From a checkpoint of a small transformer trained on Wikipedia.
Size: 14 layers, 4 heads of 64, vocabulary 512, 11.4M parameters.
Architecture: rotary positions, value embeddings, a smear gate, skips across layers, norms scaled by depth.
Training: a variant of Muon for these matrices, 708M tokens, 10786 steps.
Each number is 128 + 24 x the weight over its row's rms, rounded and kept within 0 to 255. Layers, rows and columns count from 0. The size above them is the row's rms in percent of the matrix's.

# layer 5 MLP up, 704x256, rms 0.286, rows 498-564, columns 160-191
size [ 98  96  94  93  93 105 102  99 104 103 106  47 102 100  96 102  90 105 101 103  96  96  98  98 102 100 102  96 102 104  94 101 100 101  88  97  94 102 106  97  95  98 107 102 101  98 100  97  96 100  91 100  97  97  84  42 104 106 105 105 122 105  98  98 111 101 104]
[[126  91 141 132 151 126 103 120 108 146 134 156 114 121 123 146 126 127 147 113 104 162 114 125 143 146 171 138 184 140 118 139]
 [152  90  95 103 129  71 119 138 137 140 124 123 140 207 123  99 112  72 121 122 147  67  99 127 118 137 143 130 105 101 123 132]
 [ 95 120  90 109  95 119 156 131 102 138 136  98 160 169 113  92 132 120  91 146 100 142  97 110 144 107 114 152 113 116 128 113]
 [ 84 125 124 112 140 121 161 164 138 107 141 140 131 140 150 130 145 122  99 136 153 142 118  97 107 138 113 132 161 109 115 110]
 [138 160  93 115 101 124 119 146 131  40 175 115 129 106 116 143 130 171 132 156  85 118 122 127  72 100 159 113 162 176 111 136]
 [110 118 178 109 156 132 130  98 154 116 137 107 126 103 152 160 104 130  95 146 119 146 111 119 125 132 134 152 134 184 154 112]
 [133 110 102 150 119 139 152 124 137 173 136 124 144  96 130 139 153  99 116 153 153 113 166 147 143 110 123 165 141 129  85 127]
 [166 157 124 106 107 120 145 128 196  95 112 128 152 117 117 158 165 132 121 157 130 152 109 135 150 137 101 131 153 137 122 109]
 [164 154  98 138 143 151 116 159 143 111 131 148 132 139 176 125 151  85 129 104 153 141 113 114 108  98 132 119 108 129 140 100]
 [168 116 108 137 125 127 143 107 144 119 110 107 104 119 126 113 105 110  93 152 148 111  95 102 124 163 177 146 128 116 171 130]
 [143 147 126 116  97  92  87 105 146  73 155 113  99 108  84 144 118 139 131 113 147 104 120 139  97 111 129 116 145 123 137 119]
 [114 153 123 138 121 155 109 124 151 103 171 137 131 170 136 142 179 131 150 128 126 122 136  99  82 106 155 100  90 128 178 136]
 [135 113 160 112 179 140 107 171  83 150 131 166 142 134 161 132 102 121 131  69 118 105  64 152 158 149 146 122 148 133 105 146]
 [137  93  92 138 157 114 127  94  94 127 187 114 184 136 194 122 131 140 149  76  93  96 104 161 127 116  70  96 159  91 149 130]
 [174  84 102 146 128 118 116 100  82 162 170 131 130 156 137 105  94  93 112 115 148 134 103 143 160 132  71 115 161 122  99 147]
 [118 117  98 115 105 116 141 118 139 146 108 140 118 159 132 154 134 138  90 144 154 110  97 159  81  80 126 139 109 111 120 115]
 [132 175 123  55 141 167  87 141 113 147  80 114 136 109 123 126 130 136 155 163 109 124 118 115 110 136 121 120 142  98 140 136]
 [129 114 134  92 153  92 113 127  95 111 131 163 163 136 164 132 135  88 106 109 142 104 191 126 109 109 140 148 133 152 107 135]
 [112 106  93 135 129 125 143 154 117 129 147 148 146 152 110  73  92  98 118 131 138 136 137 150 149 164 112 148 111 139 136 107]
 [109 105 136 109 129 147 141  85 153 115 165  87 112 142 150 119 127 131 142 151 135  95 137 144 156 107 156 134 112 114 183 158]
 [124 128  89 119  95 125 135 147 186 117 145  90 137 123 175 132 102  92 132 103 122 119  75 111 136 127 153 188  90 150 142 128]
 [116 117 116 126 110 134 138 104 136 142 133 103 131 171 107 167 111 109 136 132 147 139  65 121 139 144 107 123 102 151 132 159]
 [123 113  94 114 101 141 120 138 151 135 154 125 160 122 138 135  91 106 114  91 147 131 163  94 137 112 120 104 147 127 131 154]
 [106 127 161 132 146 155 133 148 146 135 169 133 148 162 133 155 151 104 132 138  97  99 124 132 125 111 128 102 151 182 126 134]
 [136 117 112 126 126 138 112 123 105 130 134  82 167 131 121 116 167 118 142  94 103 142 101 160 116 121 126 128 109 126 133  94]
 [133 118 123  64 102 120 106 109 106 149  95 107 134 129 108 111 133 104 144 171 181 148 143 129 129 142 116 110 144 169 134 114]
 [184  93 121 165 128 109 103 114 110  83 164  93 113 169 175  94 125 121 124 107 144 166 120 127 118 119 118 100 104 102 115 141]
 [158 146 129 154 144 177 157 143 108 118 145  99  96 114 161 106 112 155 143  67 133 110 149 131 118 170  85 105 149 108 146 113]
 [134  78 132 165  87 155 156 139  93 137 131 130 115 116 107 121 115 190 103 119  87 135  93 137 106 135  90 139 125 123 145 119]
 [181  84 161 139 122 204 105 112 121 163 108 125 122 146 151 104 120 171 125 192 100 121 135 126 109 157 128 147 131 124 152  99]
 [146 142 138 145 169 123 105 178 110 141 102 119 152 104 117 117 172  89  98 167 122 163 188 114 112 119 119  87 136 156  89 136]
 [116 106 145 137 143 133  98 145 123 143 108  92 122 146 174 199 100 138 137 144 148 126 126 107 136 139 128 133 128 134 155 117]
 [131 134 116 121 127 135 126 154 176 119 128 112 137 133 142 115 143 129 102 152 166 136 122 150 112 145 150  89 117 150 136 162]
 [135 102  97 126 114 153 166 136 133 104 111 175 131 113 173 104 162 138 118 125 142 146 174  94 159 152 117  81 133 106  94 105]
 [152 168 146 101 133 172 157  90  88  93 107 126 132 151 141 119 149 107 131 137 126 118  99 129 161 128 131 134 137 133 126 154]
 [116 133 175 148 108 151 153 132 119 150 108 137 144 161 142 124 124 150 136 160 163 171 151 138 163 130 112 150 141 137 118 127]
 [155 119 180 155 128 137 118 117 156 102 122 171 120 109 128 100 116 142 124 155  60 137 133 160 125 146 113 149 109 132 146 109]
 [121 133 108 142 122 120  80 164 115 155 139  87 141 129 121 140 103 102 124 120 101 151 100 102 165 105 123 104 174 112 133 117]
 [126 134 122 134 172 140 113 150 136  94 149 139 154 111 119 135 156 114  81 114 114 176 105  89  89 109 127  82 100 110  69 135]
 [166  89 127 100 102 108 129 144 128 108 125 107 110 156 125 117 165 127 134 153 152 171 137 110 124 112 147 105 158  98 157 107]
 [104 157 107 125  98 134 122 125  89 153  77  79 121 147  98 159 132 114 131 111 129 161 143 105 136 115 126 133 134 105 118 116]
 [121 152 134 165 127  89 136 130 122 125 122 170 139  98 139 134 145 128 125 125 165 128 116 111  91 104 102 100  98 137 138 160]
 [123 123  90 112 143 114 113  82 126 151 138  98 196 151 107 160 123  97 145 112 150  99 170 136  97 151 147 125  89 148  88 159]
 [141 166 103 143 174 115 152 114 109 106 156 141 104 157 141  60 113  85 115 110  86 138 154 113  71 124 122 174 129 147 137 123]
 [117 119 131 146 144 106 151 134 142 147 112 118 162  91 136 104 154 143 180 103 143 163  90  91 168 141 141 133 111 146 188 133]
 [127 140  89 107 148 128 184  95  94 161 122 139 181 117 139 143 147 118 146 110 136  87 161 127 128 103 144 137  90 102 153 139]
 [182 133  76 148 107 146 117 108  93 158 109 128  78 152 183 152 123 152 143 103 137 139 107  85 150  81 132  79 100 106 121 120]
 [123 100 104 121 199  92 141 144 142 132 128 167 130 174 109 141  95 137 142 161 141 132 124 106 126 139 101 120 131 148 122 127]
 [156 112 133 149 159 135 162  93 131 144 136 112 138 116 138 120 123 170 134 137 160 127 152  94 137 124  92 118 142 109 166 106]
 [ 96 155 159 108  94 136  95 139 122 109  98 100 102 133 102  58 140 145 136 101 109 123 161 114  95 131  98 130 155  98 123 123]
 [ 79 136 145 153  78 125 122 107  85 170 101 104 110 113 135  97 132 151 112 155 154 141 132  98 155 142  99  96 143 129 115  92]
 [134 110 143 122 150 127 146 103 152 154 132 155 119 147 120 142 147 115 107 144 126 126  91 158 109 133 127 134 127 158 152 123]
 [153 131 112  71 121 116 118 143  94 172 105 180 104 131 144 138 128 134 110 117 179  88 124 114 118 137 144 133 140 125 177  90]
 [126 125 166 140 123 125 145 125 133 145 136 116 180 125 120 104 157  88 110  77 139 168 153 132 118 122 141 125 127 130 125 122]
 [140 108 124 140 135 149 124 121 114 141 154 148 117 146 130 109 149  95 113 139 139 135 153  91 178 135 105 188 171 197  69 124]
 [131 107 163 114 110 110 137 118 109 108 134 148 110  93 155 127 135  64 109 125 120 128 145 142 107 114 130 186 148 116 146 151]
 [102 142  54  86 111  98 123 143 159 169 138 144 184 126 110 148 146 117 120 108 116 146 140 178 138 135 109 104 149 107 144 109]
 [113 160 115 118 124 150 130 155 125 126 177 165 121 133 111 145 156 115 157 152 127 171 150 157 112 126 148  83 146 125 156 124]
 [109  95  92 111 154  75  96 169 123 143 121 120 126 120 184 125 149 127 109  90  92 170 127 115  97 120 140 130  95 134 150  98]
 [144 160 121 149 136 103 136 104 118 105  90 132 168 144 136 124  73 130 127 173 118 134 140 149 108 148 127 135  99 136 155 141]
 [115 121 159 110 113 103 114 104  95 126 103 140 131 148 115 122 121 144 156  86 111 156 136 132 101 118 122 110 135 126 156 114]
 [109 144 134 123 106 138 142 111 147 144 124 134 146 167 135 132 158 126 104 159 164 114 100 131 105 118 106 157 148 133 145 138]
 [ 84 156 106 148 155 125 116 120 108 150 140  97 117  56 155 145 168 124  87 157 135  85 175 121  99 101 147  93 145 129 134 145]
 [129 142 119 167 121 170 134 120  93 125  93  85  97 121 133 138 113 155 153 102 108 136 112 136  90  74 126 131 115 136  97 158]
 [136 117 141 125 113 115 169 125 126 139  91  99  96 136 100 125  88 131 115 115 141 135 106 137 116 116 139 146 116 132 102 110]
 [134 154 102 113 122 109 108 133 143 106 117 131  81  75 119 141 151 131 121 145  80 133 163  76 145  87 179 122 159 164 122 107]
 [127 121 121 101  49 147 124 129 148 150 124 169 134 123 164 112 128 155 108 156  73 119 129 102 104 115 100 149  94 105 183  98]]
# layer 5 MLP down (transposed), 704x256, rms 0.237, rows 498-564, columns 160-191
size [100  94  92  92  89 101  99  99 107 110 103  49 103  98  95  98  96  97 106 100  96  95 112  97  98 103 104  91 101 102  99 106  99 111  87  90 101 101 102  92  97 104 112  94 103  95  95  96 102 102  89 100  94  96  87  50 104 105 104 110 112 100  97 103 108 107  98]
[[126 120  83 159 153 132  66 127 151 118 103 132 171 117 102 151  88 136 114 161 156 142 108 174 119 128 144  65 109 172 153 140]
 [119 125 108  77 131 110 122 116 148 119 120 130 102 133 103 109 177 143 104 142 128 139 127  71 119 137 126  80 133 148 141 107]
 [154 145 124 108 133 124  85 155 137 119 100 114 117 118 129 130 146 104 169  94 108 163 139 112 127  75 133 113 150 124  90 162]
 [116 153 145 135 146 142 148 162 108 138  82 120 119 114 102 160 141 165 133 124 140 142 122 102 148 116 140 121 135 122 143 133]
 [169 102 113  99 138 122 174 152 131 136 128 128 142  94 104 130 112 137 143 123 110  74 103 131 159 145 133 124 158  81 128  91]
 [123  89 160 166 119 102 136 104 149  95 143 117 151 155 133 111 161 135 106 123 155 124 135 124 125 129 136 115 108 128 115 144]
 [108 149 156 139 132 160 112  59 119 125 123 165 113 112 116 150 144 122 143 114 129 103 150 108  97 125  74 125 114 119 137 111]
 [ 84 110 133 105 108 141  78  93 148 155 115 110 175 134  88 131 155 135 167 166 113 101 163 104 102 120 117 150 102 138 144 140]
 [149 107 149 150 102 184 143 172 127  85 130 138 132 129 144 136 134 146 125  95 151 145 120 160 135 147 178 126 182  92 137 157]
 [103 125 155 153  94  92 133  95  81 138 130 154 121 119  97 159 123 112 115 135 145 179 137 145 123 102 113 127 154 116 143 108]
 [ 91 125 109 133 148 161 128 102  82 144 133 124 153 139 103  96 137 171 130 137 138 129 128 172 127 169 140  98 115 147 123 128]
 [129 149 125  85 113 112 141 146 129  90 162 128 178 124 122 143 165 158 113 159 114 127 150  91 155 118 147 140 101 181 114 141]
 [136 151 129 116 134 127 115 110 132 162  81 133 174 167 103 130 121 112 156 134 125 119 113 128 118 116 161 127 137 128 149  89]
 [115 116 135 139 112 158 132 176 118 121 117 112 131 128  91 118 160  81 115 130  69  97 142  93 108 106 128 135 151 129 135 134]
 [160 128 106 196  88 137 116 140 117 127 144 121 117 154 122 102 135 111 131 141 127 175  95 115 139 163 120 166  82 130 155  89]
 [107 148  89 139 114 138 120 145 100 107 181 100 120 144 168 137 165 125 172 130 158 110 153 109 135 153 117 126 108 127  96 153]
 [129 125 137 101 126  58 143 118 142 143 131 146 136 151 132 141 127 106 138  86  95 100 115  86  87  80 130 119 115 121 155 136]
 [103 169 101 126 118 152 104 176 113  95 120 137 133 111 128 170  97 144 125 121 123 143 139 105 128 121 152 146 172 131 121 135]
 [ 83  99 162 143 147 135 109 146 120 112 106 131 153 104 132  98 116 130 103 143 158 106 142 130 130  96 149 162  98  92 152 101]
 [114 157 160 110 130 116 155 131 120 127 119 100 137 111 105 162 157 180 158 107  93 123 171 147 122 136 100 123 154 151 109 131]
 [113 170 109 119 143 142  72 171 148 146  86 156 144 148 130 127 146  80 152 137 124 115 144 136 153 145 124 142 137 158 103 126]
 [145 116 150 112 125  85 144 163 117 121 114 130 138 146 104 109  87 135 161 142 110 100 117 100 136 118 138 159 107 142  99  94]
 [104 110 118 113 133 109 172 151 128 143 135 168 129 102 114 164 128  98 120 145 143 105 104 113 117 136 133 117 121 143 154 136]
 [103 135 127 118 111 117 149 149 173 136 112  83  87 127 122 147 126 113  80 134 152 102 127 136 127 122 142 124 141 143 120 136]
 [ 85  77  88 161 125 105 156  83 163 189 121  93 122 118 113 126 151 131 171 165 151 149 114 155 151 125 147 105 115 122 149 168]
 [160 147 142 148 139 118 163 155 118 165 146 120 137 150 152 114 127 127  99 129 106 134 148 117 117 116 143  78 131 126 113 100]
 [143 149 125 169 163  98 123  88 144 134 106 159 131 126 149 125 102 142  98 180 115 144 126 130 119 157 137 144 162 133 105 121]
 [124 159 117 140 151 100  92  79 168 107 125  64 114 125 109  94 135 155 129 126 145 118 129  87 132 112 151 101 139 118 107  85]
 [146 118 177 170 102 157 144 143 117 121 142  91 183 134 113 136 132 169  99 140 172 139 135 134 152 121 118 158 139 112  88 114]
 [139  69 156 112 125 121 170  93 135 117  97 162  67 132 126 131 173 113 105 124 130  83 107 164 103 139 146 118 122 151 118 126]
 [154 153  77 125 114  84 111 118 108  77 120  84 129 117 129 133  97 154 121  94 108  73 105 138 133  99 152 119 163 142 145 135]
 [115 129 193 140 137  54 101 109 130 156 101 134  97 150 133 149 112  99 119 134 166 138 124 164 106  83 133 128 121 127 155 139]
 [154 128 142 137 132 138 127 134 121 100 161 107 137 137  97 149 116 140 126 154 102 147 168 138 132 121 115 145 124 128 155 114]
 [156 144 141 100 131 114  71 120 140  83 175 128  79  93 133  92 120 121  99 126 144 125 145 130 129 100 132 134 101 149 131 121]
 [138 144 130 145 123 170  99 173 139 149 148 132  93 182 126 175  84 148 147 116 150  97 140 116 128 160 117 124 148 138 133 169]
 [145 119 128 158 113 162 125 103 139  93 147 128 112 120 142  92 141 129  53 135 150 168 101 138 143  83 140 136 139 110 133 119]
 [140 116 153 113 132 115 140 109 139 104 104 151 140 136  72 140 137 166 121 151  97 167 121 124  70  96 121 113 124 107 127 131]
 [ 97 172 143 166  75 165 161 112 138 131  92 122 107  86 112 136 104 121 113 152 140 155 147 129 125  75 113  72 115 153  97 117]
 [111 116 142  87 144 111 163 144 120 119 105 146 115  73 114 112 133 155 157 131 143 158  84 137 133 153 148 137 148 132 134 111]
 [142 135 127 166 162 128 150  95  78 126 133  99 115 112 100 142 156 127  97 111 117 130 121  78 158 109 106  99 138 127 113 115]
 [140 162 139  98  98 136 109 136 116 130 119 169 143  90 103 124 123  81 155 115 125  94 123 168 163 130 130 117 156 135 132 141]
 [177 126 126 150 129 130 145 123 173 148 117 168 138 114 128 116 100 119 118 102 147 124 159 127 128 151 106  86 142 147 159  67]
 [120 150 105 156  99 106 154 108 136 154 100 121 174 173 128 121 119  74 143 107 126 118 173 198 133 146 188 134  87 140 155 139]
 [125 114 103 133 106 129 101 141 135 149 119 152 127 147 110 122 116 136 137 117 168 132 116 165 144  96 123 135 118 128 165 147]
 [108 130 158 163 116 145 162 151 120 170 157 111 152 158 102 120 148 136 161 109 165 110 140 100  98 155 157 112 131  49 107 144]
 [ 97 124  98 104 133 155 149 128 111 110 154 101 133 118 136 117 204  91 110 133 107 158 109 134 156 115 125 128 127 164  97 114]
 [134 106  76 142 112 116 146 124 140 159 145 113  97 120 124 103 161 110 127 102 168 153 119  75 134 144 117 106 143 130 114 132]
 [108 112 118 130 122 158 122 118 115 129 140  83 134 108 140 149 124 127 165 128 126 166 143 102 144 142  97 124  74  88 123 121]
 [129 134 136  87 186 108 163 128 113  74 124 108  79 145 144 145 105 126 117 152 127 157 136 129 142 129 127 122 125 163 129 158]
 [143 126 132 115 103  78 106 119 107 134 134 139 100 127 117 120 128 143 168 101 130  82 133 105 110 141 117  99 121 115  89 110]
 [ 98 150 140 120 116 145 114  80 125 136 181  73 162 103 148 145 122 136 105 113 138 111 154 139 123 132 104  77 136 108  97  97]
 [128 107 116 155 143 151 113 109 152  82 131 196 134 144 116 131 161 142 128 112 148 143 178 144 172  98 137 144 138 171 169 142]
 [135 107 137 110 108 161 111 129  55 149 138 195 140 107 129 114 113 132 104 122 144 170 115 142  88  88 129 189  95 136 178 141]
 [100 150 122 120 134 104 118 157 163 165 128 146 127 124 154  82 150 151 115  92 111 137 134  95 163 150 108 119 135 125 124  98]
 [118 183 142 139 131 121 139 128  99 163 120 135 187 149 126  94 156 102 121  96 109 133  89 127 153 134 131 124 116 142 111 106]
 [182 135 122 122 107 141 130 163 124 118 168 137 116 126 135 125  93 108  84 146 140 201 134 122 139 140 129 110 118  99 125 113]
 [102 143 125 129 145  99 143 144 150 158 130 127 107 124 107  92 123 161 166 139 117 140 107 160 121  87 127 145 126 138 153 130]
 [119 119 142 132  95 131 152 129 156  88 157 110  75 127  59 136 111 127 100 157 118 101 103 141 103 105 120 147 175 136 142 117]
 [147  98  93 118 139 136 173 114 100 126 124 135 132 128 138 159 101 135 128 122 130 133 168 129 126 134 126 128 152  88 106 122]
 [104 160 141 112 137 146  87 133 108 128 108 134 152 101  97 137  53  93 115 136 112 159 105 111  82 133  81 149 120 136  91 120]
 [125 141 175 140 109 107  93 105 135 119 127 105  99 139 127 115 148 153 129 137  88 152 147 145 106 152 131 124 108 154 175 125]
 [ 52  96  89 156 108 131 145 133 101  98 182 116 110 165 131 135 146 146 142 121 115  62 110 180 154 123 136 115 107 195 149 107]
 [138 101 167 147 170 142 120 105 110 123 125 107 165 155 102 109 107 133 160 164 133 145 148 138 149 105 150 157 136 127  69 133]
 [156 135 105 113 107 166 194 116  78  74 153 149 103 163 145 155 136 135 135 142 126 121 113 109 136 145 141 125 141 114 116 122]
 [114 141 128 140 127 179 178 134 120 133  85 149  78  87 136 136 130 173 133 147 142 127 150 119 128 111 110  83 147 119 149 117]
 [115 113 103 136 128 134 171 159 121 126 122  97 107 129 127 113 120 147 114 108 145 116 162  67 124  99 129 135 176 114 123 131]
 [153 126 142 140 149 158 141 128  78 122 117 169 120 116 186 148 100 133  66 112 100 142 125 121 109 131 127 175 109 145 129  97]]
# layer 5 MLP gate, 704x256, rms 0.271, rows 499-564, columns 160-191
size [ 95  95  96  96 105  99 105 111 101 107  50  97  96  90  99  91  98 103  98  98  94 105 100 104 101 109  96 104 105  89  99 102 104  88  88  98 109 108  99  96 100 109 100  99 101  98  97 100 105  88 101  98  96  86  46 104 106 101 108 113 104  95 102 106 101  99]
[[129 159 113 145 170 130 152 127 125 128 142 145 114 113  88 129 164 138 128 115 104 101 146 133 138 110 104 128 110 139 109 122]
 [ 98  99 130 118 127 132 155 127 123 109 134 170 108 158 115 147  44 166 119 120 125 104 111 180 188 117 117 121 151 150 100 136]
 [150 114 163  93  86 131 108  89 114 125 134 136  85 135  87 113 112 113 144 120 128 145 134 149 129 154 121 135 120 141 150 127]
 [167  93 137 143 120 128 151 143 140 149 128 134 106 113 125 139 155 144 113 132 124 108 111 156 109 163 133 110 130 160  98 104]
 [117 145 174 112 128 114 139 100 157 128 106 169 147 112  68 142 151 164 112 137 182 130  94 110 140 170 164 151 122 134  90 107]
 [117 131 103 103  97 100 116 124 184 137 114  69 140 157 154 112 119 149 136  92 151 131 125 101 129 122 151 144 177  69 111  99]
 [121 142 158 101 109 131 132  96 130 128 134  94 107 138 116 113 136 108 111 155 124 150  99 141 134 162 109 158 167 129  91 129]
 [ 88 173 138 136 104 158  95 133  87 123 134 142  86  94 169 125 141 153 129  85 112 141 137 100 119  87 150 110 106  93 188 143]
 [108 143 166 137  93 153 192 116 126  93 111 116 107  91 136 127 117 122  92 145 144 146  91 143 106 137 161  98 112 114 158 135]
 [141 107 108 147 130 152 103 137  77 116 115  93 113 163  92 132 112 114 151 147 108 121 107 110 134  95 156 161 143 143  94 160]
 [137 145 134 107 149 117 105 169 103 133 115 131 117 129 105 145  84 124 150 116 138 148 132 125 139 120 128 124 134 147  97  97]
 [148 153 141 122 107 100 160 120 124 118 166 127 129 110 156 137 198 138  84 109 114 148 157 137 104 162  84 122  97 121 127 123]
 [119 116 157 177 118 153 117 120 160 136 171 165 141 148 119 103 123 125 107 129 115 137 100 153 134 113 108 116 149 132 146 136]
 [114 113 112 132 137 147 157 121 140 157  98  93 125 138  78 114 119 143 132  96  77 113 158 149 148 126  62 120 108 124 105 117]
 [ 99 139 156 128  97 142 143 149 158 155 108 150 110 162 152 179 116 184  94 117 137 160 134 119  99 132 134 160  76 139 131 101]
 [121 125 126 124 114 116 104  79 161 141 157 133 127 140 105 131 135 119 138 145 152 162 136 134 113 156 134 113 133 146 112 128]
 [128 135  90 174 109 127  90 108 130 131 163  99 114 143 136 120 133 148 169 173  86 124 141 169 160 134 136 115 125 149 146 124]
 [102 130 138 131 128 131 142 155 135 101 171  89 127 181 115 128 143 159 110 124 118 111  91 113  81  93 118 164 166 140 105 105]
 [112 109 174  87 123 114 137 105 128 115 138 106 153 182 112 131 133  93 175 120 104 111 131 127 112 151 184 124 136 144 163 136]
 [100 158 115 111 118 127 131 182 181 144 143 117 108 132 129  89 108 113 153  80 103 129 130 126 164 137 134 196 121 146 107 110]
 [174 114 152 167 131 172  99 138 115 107 124 134 109 132 110 158 107  91 152 154  95  80 127 139 124 128 164  88 162 143 128 150]
 [103 133 147 139 157 105 171 128 167 117 137 141 146 135 125 136 133 179 109 129 139 217 138 156 149 166 132 159  85 112 109 123]
 [110 119 106 144 119 119 132 123 135 129 117  89 131 111 111  89 114 160 159 126 154 116 130 111 130 174 142 177 162 129 148  93]
 [131 109 162 131  82 153 128 149 106 124 134 150 140 106 148 129 151 111 135 109 151 173 131 170 111 124 138 109 105 156 136  62]
 [139  98 102 117 155 116 104  67 140 123 146 139 103 135 124 108 127 118 123 140 126 147 182 134 124 139 135 126 120  82 119 129]
 [127 111 152 123 108 136 121 117 136 149 135  77 102 121 111 166  71 107 129 138 132 136 132  99 108  98 125 129 138 121 139 128]
 [138 144 137 145 114 124 145  97 130 117 130 120 132 124 130 126 125  97 154 124 118 116 122 144 135 121 103 105  96 146 134 148]
 [165 112 161 169 148 129 148 130 122 103 134 111 158  94 133 128 162 176 154 112 158 120 161 136 107 100  83  94 116 122 116 159]
 [117 104 170  98 148 119  92 101 112 112 117  99 158 122 127 129 127 150  82  97 158 126 129 155 190 163 129 142 136 106 135 135]
 [149 122 205 107 136 144 133 132  87 171 155 116  86 106 156 141 155 129 109 160 136 159 100  97 155 139 110 109 122 121 101  92]
 [113 150 103 135 143 122 149 108 142 135 175 125 157 110 110  87 174 155 110 132 134 132 112 125  85 122 120  96  95 157 129 117]
 [104 122 154 115 149 132  97 120 106 155 124 171 133 125 136 149 123 150 178 115 107 145 162 131  98 109 161 141 105 131 139 100]
 [120 142 133 104 150 119 109 117 127 124 142 117 133 139 145  89 165 128 107 116 115 103 132 116 131 112  81 128  94 161 164  99]
 [ 97 121 133 129 124 115 137 148 152 125 118 127 112 130 147 143 129 148 136 141 133  69 147 134 167 175 119 150 146 164 116 112]
 [138 100 120 148 122 126 126 130 159  88 129 125 108 141 114 143  70 101 123  77 150 133 134 100  97 146 140  81 104 201 148 124]
 [102 133 104 133 139 125 118 119  92 141 128 148 124 117 137 133 126 116 134 102 142 140 131  67 125 160 103 174  67 140  92 162]
 [105 132 171 153 150 123 144 160  96 141 111 102 102 119  96 110  89  93 119 141 137  99  99 109 131  61 144 139  90 132 154 163]
 [143  83 159  97 110 140 120 118 146 150 137 123 166 130 158 141 124 150 150 114 146 121 142 134 152 128 122 147 157 148 143 118]
 [103 126 129 155 139 114 124 142 146 150 130  95 119 201 107 127 108 141  94  83 130 148  98 156 139 140 118 134  99 131 137 138]
 [116 107 137  94  90 110 145 160 146 136 127 100 151 140 149  98 144 139 139 132 139 140 144 115 118 133 131 134  83 117 116 123]
 [147 130 147 128  81 127 160 159 154 115 119 118 134 130 129 109 187 122 181 158 139 147 178 157 105 139 119 132 121 181 127 143]
 [ 71 125 122 134 156 158 106 170 106  80 199 133 132 107 165 142 156 116 123  99 106  88 128 174 129  87 135  96 138 172 113 126]
 [155 119 137 142  99 113  99 126 141 106 110 125  80  88 100 172 126 135 126 116 139 133 116 155 128 134 124 103 122 123 128  92]
 [146 100 127 109 115 155  97  69 109 128 121 207  88 167 114 163 132  92  96 169  92 109 135 180 155 157  88 150 142 130 106 142]
 [129 119 130 101 112 117 161 117  80 137 156 113 133 126  73 163 129 131 131 114 167 108 164  95 111 112 139 154  98 128 118  83]
 [143 117 102 119 144 118 130  81  77 117 105 103 153 150 150 121 105 128 144  97 167 146 120 102 159  96 106 123 132 129 109 127]
 [123 101 148 122 108 104 107 101 141  88 110 104 126  93  97 117  99 140  85 176 141  85  95 135 119 140 154 137 106 111 152 148]
 [132 151 151 133 141 192 152 150 116 129 173 111 137 144 102 136 149 138 147 107 143 128 111 103 102 109 122 109 133 152 137 138]
 [114 125 110 106 110 153  86 168 118 179 124 125 129 155 153  78 162 176  60  59 134 122 157 111  96 117 129 157 100 164 108 131]
 [117 146 122 117 136 103 132 127 132  85 149 175 106 137  95 123  94 134 158 156  90 146  88 133 135 107 167 184 140 113 109 115]
 [159 144 126 116  87 135 122  74 163 131 130 118 122 130 117 102 124 159 121 160 150 128 134 156 132 104  95 127  88 141 145 143]
 [142 101 143 118 108  78 168 128 118 113  99  78 136 101 112 161 113 152 123 124  90 146 140 107 100 129 138 131 106 116  78 102]
 [102 175 111 138 133 114 100 137 113 127 153 102  82 127 103 103 112 101 150 151  71  81 108  85 125 114 118 152 146 145 145 136]
 [145 108 136 138  94 150  66 128  99 116 116 116 137 137 118 141  86 100 113 114 144 124 155 108 140 122 103 128 171 156  75 138]
 [160 125 108  99 111  95 119 157 139 121 110 101 165 166 141 151 155 179  89 125 156 101 116 106 165 181 159  84 114 107  91 115]
 [111 148 149 113 167 143 146 101 164 151 112  98 121 140 160 110 163 189 145 122 134 127  87 154 119  80 143 154 124 168 163 116]
 [120  98 135 133 176 107 157 120 129 103 128 152 126 127 123 156 104 124 120 162 133 113 127 120 135 143 130  91 122 104 107 125]
 [136 135 128 125 118 126 176  65 108 136 140 112 102  87 174 117 136 129 129 108 140 120 163 127 172 164 107 178 115 131 166 130]
 [148 116  92 167 137 117 137  92 100 118 148 134 116 116 139 135 124 143  96 114 158 144 130 109 133 154  75 145 134 126  79 171]
 [111 186 162 129 153 109 126  99 111 124  79 100 148 111 160 133 122 152  79 174 136 137 105 148 129 104 115 107 182 167 110 116]
 [107 114 108 100  93 143 133 170 131 110 139 120 149 101  98 155 123 135 101 136 125  79 107 130 144 114 158 130 108 128 149 112]
 [156  99 115 159 136 158 108 127 103 126 115 163 144 120 161  95  96 130 105 139  81 145 109 122 102 141 155  82 118 100 145 145]
 [153 123 115  96 163  84 111 152 170 123 160 172 131 141 154 164 145 143 105 146 143 166 112 121 128 130 138 145 131 171 118 137]
 [102 118 152 134 111 134 123 145 119 147  99 118 115 117  77 126 124 113 153 123 121 124  99 148  96 130 103  81 144 126 139  96]
 [120 155  77 161 108 114 144 135  92  94 161 156 171 139 146 160 105 110  97 136 118 100 115 127 138  99 157  56  90 136  95 107]
 [127  98 138 149 155 117 155  95 109 117  91 164 130  99 143 113 132 129 155 109  72 107 140 136 124 114  98 106 165 123 141  77]]